Part of a small language model's weights.
Size: 9 layers, width 512, 16 heads of 32 (8 for keys and values), MLP 1344 SwiGLU, vocabulary 8192.
Architecture: RMSNorm before each block, rotary positions, no biases in attention or MLP, untied embeddings, normalized queries and keys, capped logits.
Training: a variant of Muon for these matrices, 4880 steps.
Each number is 128 + 24 x the weight over the matrix's rms, rounded and kept within 0 to 255. Layers, rows and columns count from 0.

# layer 5 MLP gate, 1344x512, rms 0.0506, rows 1311-1319, columns 384-511
[[122 141 106 136 137 176 142 120  99 135 106 126 121 142 182 140 129  95 134 118 133  99 122  64 102  88 116 121 131 141 158 134 142 158 186 137 134 154 147 164 153 142 126 138  98 145 122 120  95 164 154 138 140 113 130  96 140  84 117 110 148 131 146 135 131 154 143 126 161 170  86 122 130 123 107 131 115 130 171 109 139 118 128 146  87 132 122  75 125  87 159 133 132 160 159 141 136 117 129 120 151 130 115 103 102 127 100 114 124  78 114 136 104 155 102 133 118 117 147 132 123 113 150 116  87 110 150 110]
 [159  87  82 115  99 130 149 144 177 126 150 138 126  91 166 120 139 127 126  70 130 154 118 133 133  73  87 134  75 142 137 135 140 135 124 129 153 138 123 106 158 131 109 130 106  68 127 121 152 109 124  94 149 125 138 147 128 136 139 123 130 127 162 107  98 156 116 154 137 136 103 148 121 132 136 157  90 177 141 134 144 133 106 152 145 165 136 100 128 135 111 107 114 146 109 145 146 140 128 134 135  90 149 143  62  83  92 136  95 108  77 110 112 131 121 123 127 107  90 117 145 139 153 120 184 132 114 153]
 [127 135 138 118 129 137 150 146 125 109 123 111 130 135 120 174 154 115  96 178 127 152 106 165 121 123 114 149 107 114 129 112 130 127 104 101 149 130 161 102 115 148 125 115 129 114 162 143 109 112  68 108 175  94 111 131  88 128  87 133 135 141 110 168 140 136  89 113 123 191 159 123 120 116 131 139 172 116 121 136 143 130 126 156 145 130 144 118 156 133 131 136  84 121 138 136 120 129 128 160 134 127 124 102 155  99 105 138 143 127 151 166  73 112 136 161 167 149 123 180  91 126 156 146 157 184 190 166]
 [156 138 169 116 114 132 161 138 154 149 145 133 120 104 133 150 174 116 162 131 128 112 147 132 145 131 125 143 139 137 132 153  97 146 102 103 156 181 126 109 142 126  93 109 128  94 164 144 131 131 151 126 128 110 164 101 171 144 123 133  85 111  98 134 172 130 155 137 115 137  94 111 127 155 121 164 135 132 117  91 143 151 106 115  92 129 142 137 128  80  98 125 177 113 158  87 135 122 145 138 120  93 115 154 137 136 149 122 105 111  90 117  82  93 120 115 132 129 105 150 139 119 113 132 131 154 165 135]
 [142 132 130 157  77 171 125 169 135 105 180 102 139 133 144 164 128 108 142 179 134 136 150 141 142  89 135 149 108 128 116 115 155  88 114 109 138 176 140  92 119 160 133 109 124 123 101  75 105 128 140 105  94 119 130 116 143 113 127 105 124 125 120 133 161 176  82 122 127 119 107  89 110 127  94  89 109 132 137 149 129 137  67 127 111 107  99 138 112 115  84 161  83 154 111 150 123 127  83  95 107  99 130 114 134 114 131  82 169 112 122 120 134 165 184 139 139 143 134 142 108 153 168  93 120 123 179  81]
 [132  99  90 122  98 122 151  78 136 112 148 128 136 105 147  94 130 135 138 126 115  97 134 151 147  89 114 115 117 149 163  88 134 153 117 114 126 103 173 114 184 139 116 137 133 149 152 116 103 111 121 109  88  99  90 149 186 127 134 128 140 129 113 113  91 135 138 143 137 146 141 107 138 145 154  99 148 128 166 146 116 166 107 122 128 123 142 173 106 138 111 115 130 123 112 111 169 166 111 145 120 161 137  97  80 158 147 120 124 127 123 122 107 143 145 131 119 155  92 121 118 162 108 131 132 141 120 135]
 [129 156 146 120 112 126 123  87 107 139 133 121 146 100 104 125 105  79 126 107  93 155 117 105 123 112 126 158 149 132 133 115 176 151 118 134 115  96 118 161 133 146 151 132 128 138 110 122 127 150 104 135 114 120 146 135 113 117 118 147 159 138 103 127 115 164 145 116 154 115 182 115 136 123 149 163 115 128  80 142 204 101 108 136 112 178 136 141 128 125 178 106 143 146 142 178 145 117 107 130 139 115 120 144 139  90 143 115 144 102  87 202 143 112 113 100 146  98 142 119  86  84 132 125 120 108 107 121]
 [122 155 170 123 122 140 112 113 138 102 127 122 135 134 124 151 143  94 170  91 141 114 153 149 109 103 139 143  94 110 151  84 140  82 124 124 119 153 116 151 158 112 110 123 108 106 128 165 185 130 113 155 152 150 133 138 124 126 137 110  99 110 144 157 131 129 129 170 108  87 138 121  89 106 160 116 130 106 131 156 147 133 114  92 146  99 127 104 196 141 140 115  76 104 124 127 170 120  76 152 116 169 176 154 126 108 143 135 136 155 126 128  91 126 133 123 117 126 125 130 135 155 122 154 128 118 149 165]
 [116 147 131 105 134 165 151 145 107 159 156 150 141 127 150  80 100  81 107 110 110 128 125 134 134 167 157 137 125 131 151 108 131 181  93 124 114  97  94 110 102 106 123 141  96 105 133 135 158 119 121 166 107 158 108 124 155  27 132  98 140 136 166 161  87 106 135 139 108 113 138  77 147 193 153 171 167 127  94 111  90 101 108 140 130 129 138 113 147 132 134 136 128 117 135 133 131 111 142 112 122 143 151 147 159 138  97 168 155 128 116 138 178 157 152 105 164 113 105 151 105 151 112 101 135 125 150 125]]
# layer 5 MLP up, 1344x512, rms 0.0523, rows 1311-1318, columns 384-511
[[113 108 127 156 101  83 129 123  95 127 166  81 110 141  78 125 131 143 144 148 140 135 142 193 153 107 120 159 103 134 134 157  90  99 145 118 131 111 112  99 117 138 130 127 189 126 123 152 158 149 148 125 100 137 168 187 129 100 137 149 110 133 146 166 100  95 115 165 136 120 147  93 157  61 116 138 144 123 125  95 131  77 142 148 159  98 130 181 119 149 137 133 114 111 115 127 173 120 120 126 159 112 104 121 115 150 145 149 113 112 134 113 137 173 103 136 132 101 134 161 105 117 120 166 159 126 150 159]
 [163 112  84  84 127 124 142 144 140 125 108 175 127 114 179 130 100 134  84 119 105 161 149 108 120 117 139 135  92 114 136 177 135 121 137 152 155 122 108 164 104  76 125 129 146 125 102  94 121 140 161 129 132 115 143 148 122 146 166 103 153 100 102 121 114 152 133 132 147 116 162 125 150 131 140 135 111 151 126 122 104 154 105 117 105 126 114 106 104  98 109 150 120 146 150 137 133 165 156 140 146 106 139 125  88 136 125 124 107 169  84 136 134 113 126 122 141 112 135 135 158 166 127 113 160 107  83 118]
 [124 120 145 121  89 140 114 135 177 120  84 147 155  90 150 118 117  97 109 118 121 146 166 153 115 102 122 118 123 118 140 155 102 123 159 169 129 116 112 134 158 105 169 127 107 125  98 171 147 121 178 139  97 196 163 100 106 115 147 184 169 161 144  77 136 107 120 143 131 109 141 128 161 151 181 113 131 193 155  81 181 131 107 118  79 145 142  85  84 158  93 117 169 107 106 145 131 135 133 112 140 116 115 105 135 163 105 127 111 130 114 161 127 106 126 118  84 159 141  96 135 127 102 166 102 109 102 119]
 [142 107 137 147 179 156 120 140 120  99 115 141 113  89 147 113 123 149 163 174 145 138 121 149 136 129 144  80 114 102 123 113 131 126 139 134 101 117 165 148 132 109 153  95 108 111 138 109 137 149 131 127 126 132 170 127 137 140 130 137 163 136 110 152 130 130 120 115 130 147 107 146 106 179 153 141 114 146 158 138 123 112  93 156 119 154  97 130 138  84 156 152 138 154 132 145 104 134 132 126  96 151 131 151 146  99 142 108 111 146 141 107 147 137  73 103  98 140 136 162 145 109 124 147 147 114 119 139]
 [126 147  84 134 109 122 154 137  98  89 118 149 134 170 121 160 109 172 136 125 157 129 123 141  89 135 114 112 137 122 101 114 200 107 169 108 118 137 130 106 113 149 112 121 157 129 160  93  96  85 112 120 142  96 108 120 120 118 141  84 119 139 155  67 145 151 152  79 100 158 150 166 105 122 115 116 124 187 156 113 115 119 151 122 100 103 101 178  96 131 135 112 101 141 146 139 122 118 132 100 128 107 137 155 144 164 130 114 119  97 138 106 138 124 130  99 118 120 139 166 137 114 108 101 150 117 137  91]
 [ 91 126 130  90 126 132 154 128 147 112 158 129 144 126  93 117 128 136 149 118 178 127 130 117 109 103 130  92 117 180 130 120 108 118 135 109 150  94 146  92 102 113 105 126 116 151  91 168  54  91  83 144 126 143 151 163 157  84 151 139 130  96  83 140 121 141 132 129 143 115 133 102  93 148 150 110 110 128 101 145 119 169  94 103 113 113 112 143 154 139 144 151 137 170 125 114 135 125 100 204 136 135  91 124 116 161 116 135 125 152  86 122 125  82 183 128  79 202  99  88 107 154  92 135 145 133 107 122]
 [133 141 119 150 141 113 160 156 122 124 129 116  95 162 156 143 136 135 184 130 142 114  96 169 145 149 116 113 112 111 104 175  83 154 120 125 111 110 145 153 115 157 134 141 138 148 151 158 130 104 135 130 120 101 146 115 159 162 128 127  91 111 117 112 132 113 167 153 116  91 150 151  89 108 174 123 170 181  93 135 113 136 158 139 123 150 135 104 129 132 148 147 129 118  76 117 126 142 154 130 118 125 135 129 123 125 165 152 118 123 113 102 104 100 124 131 151 126 146 132 130 202 142 155 170 135 118 112]
 [112 126 157 178 168 134 145 127 143 173 105 127 123 174 100 138 155 161 131 130  92 122 171 132 144 131 136  98 138  77 131 110 102 110 145 132 163 135 107 137 115 166 120 124 130  66 107 153 127 140 148 158 139 156 146 109 158 127 113 114  60 149 140 122 102 103 141 129 122 162  64  98 161 124 147 115 159 107 138 120 152 160 140  84 106 121  89 134 125 152 130 101 102  79 121 108 121 115 133 140 109 134 141 103 129 111 208 139 110 169 117 134 115 137 129  96 106 181 136 110 128 127 132  98 126 106 122 125]]
# layer 5 MLP down (transposed), 1344x512, rms 0.0789, rows 1311-1318, columns 384-511
[[150  98 122  89 106  75 130 131 148 128 124 119 155 106  74 118 115 117 138 155 117 140 113 130 109 118 124 141  92 131 110 203 119 137 123  88 132 158  58 165 162 118 138 124 124 141 151 142 134 118 151 152  94  81 153 141 163 149 137 140 151  98 106 145 196 144 124 105  98 133 142 131 158 166 137 125 103 132 116 115  94 140 114 143 175 122 155  95 149 145 116 148 130 134 114 111 142  98 101 124 108 163 170  95 107 157 122 116 151 138 155 159 129 147  80 155 137 164 121 118 124 101  99 168 140 135 132 115]
 [109 129 123 102 136 121 159 145 126  87 150 154 143 167 137 145 128 140 108  98 169  73 115 120 161 135 148 187 120 116 112 172  66 132 131 109 169 122  72 124 129 127 166 110 146 112 118 103 120 148 139 142 127 122 112 152 117 133 177 152 111 125  89 162 123 125 140 154 142 169 172 168 127  91 141  82  77 148 140 117  99 140 141 105 149 122 134  95  89 152 144 103 129 160 166 129  80 135  87 129 128 138 123 161 164 124 115 121 132 154 120  81 141 136 167 138 136  91 115 105 140 107 206 129 158 176  97 145]
 [157 114 128 164 102 106  90 106 119 162 122 102 134 131 116 119 104 134 118 127 169 156 132 129 135 126 137 140 160 145 114 125 107 113 117 183 146 131  97 140  80 100  90 131 153 150 148 136 154 141  96 171 124 163 156 114 136 166 153 125 132  99 147 135 111  91 116 157 195 117 151 127 165 135 100  91  91 102  97 148 106 118 156 145 125 201 132 121  76 153 113 134 108 148 142 153 117  88 132 127 123 154 126 120 134 112 176 114 135 123 137 108 148 104 122  98 130 147 158 138 185 146 139 123 145 144 141 135]
 [171  84 138 131 157 130 147 127 139 112 162 145 124 147 164 126 114 127 133 122 153 165  97 146  90 127 144 136 141 137 104 138 141 101 164 131  93  92 126 143  96 146  96 122 101 132 120 143 105 125 136 110 115 109 102 119  97 131 177 143 107 148  98 142 146 148 140 125 164 113 111 120 141 127 108 102 125 136 144 144 126 114 166 170 172 156 147 108 153 109 165 107 146 141 151 131 101 120 125 100 133 109  67 190 109 106 143 149 115 174 134 115 124 118 120 106 141 118 141 143 120  78 121 160 145 144 137 144]
 [125 131 136 103 140 120 106 150 133  98 111 140 124 173  89 126 113 119 124 150 142 142 137 156 150 156 133 102 104 173 131 116 130 142 128 145 177 156 157 120  97 157 118 138 144 136 139 161 129 137 114 119 102  94 131 115 119  79 107 100 140 134 142  79  86  87 119 136 110  98 131 109 120  87 135 138 100 128 127 107 118 163 138  89 150 128 137 154 155 146 148  90 152 103 131 148 138 139 151 121 128  84 177 142 110 159 137 139 111 117 132 121 134 174 102  92 153 132 128 122 145 128 106 119 121 146 144 145]
 [118 115 105 135 161 112 152 145  90 133  92 121 147 130 124  90 128 121 152 150 158  82 117 130 156 121 105 129  96 118 131 128 103 132  51 125 118 124 113 160 178 130 119  96 131 142 114 122 135 128 159 133 113 140 106 110 116 133 153 124 144 141 149 106 143 146 115 102 158  89 123 175 153 122 117  99 162 142 125 130 117 122 132 105 108 150 122 146 100 156 143 156  74  98  95 144 118 158  88 138 120 128 122 115 117 145 145 129 133  78 104 114 111 165 136 137 183 160 162 138 157 141 105 107 146 112 129 143]
 [116  98 110 145 135  92 150 145 114 108 123 113 112  83 102 117 157 100 164 121 111 117 165 180 160 152 122 112 112 126 158 111 131  92 151 107 121 152 153 178 124 171 105 135 128 141 165 111  73 124 139 132 126 124 123 123 115 127 130 113  73 155 156 100 159 132 119 163  71 102 144 128 121 124 159 124 143 112 118 131  81 111 120 119 124 146 158 134 169 125 110  89 162 132  95 120 133 136 133  99  76 159 156  88 107 119 135 165 107  96 144 104 159  88 142 117  84 131 119 111 129 138 159 150 150 112 118  88]
 [ 81 137 145 106 140 114 130 119 152 161  97 146 114 148 121 130 135 159 160 164 153 163 141 128 160 118 100 133 128 132 124 135 194 132 147 131 138 125 119 121 158 156  98 159 114 150 124 122  85 161 133 106 168 177 140 132 113 159  97 119  86 176 132 186 129 144 149 127 120 150 140  95 130 128 154  91  85  87 116 160 111  95 165 144 121 142 119  86 163 169 137 121 115 131 161  88  81 136 127 140 126 166 149  95 118 131 130  89 149  72 136 118 145 125 169 116 107 151 125 175 166 127 136 121 134 149  97 128]]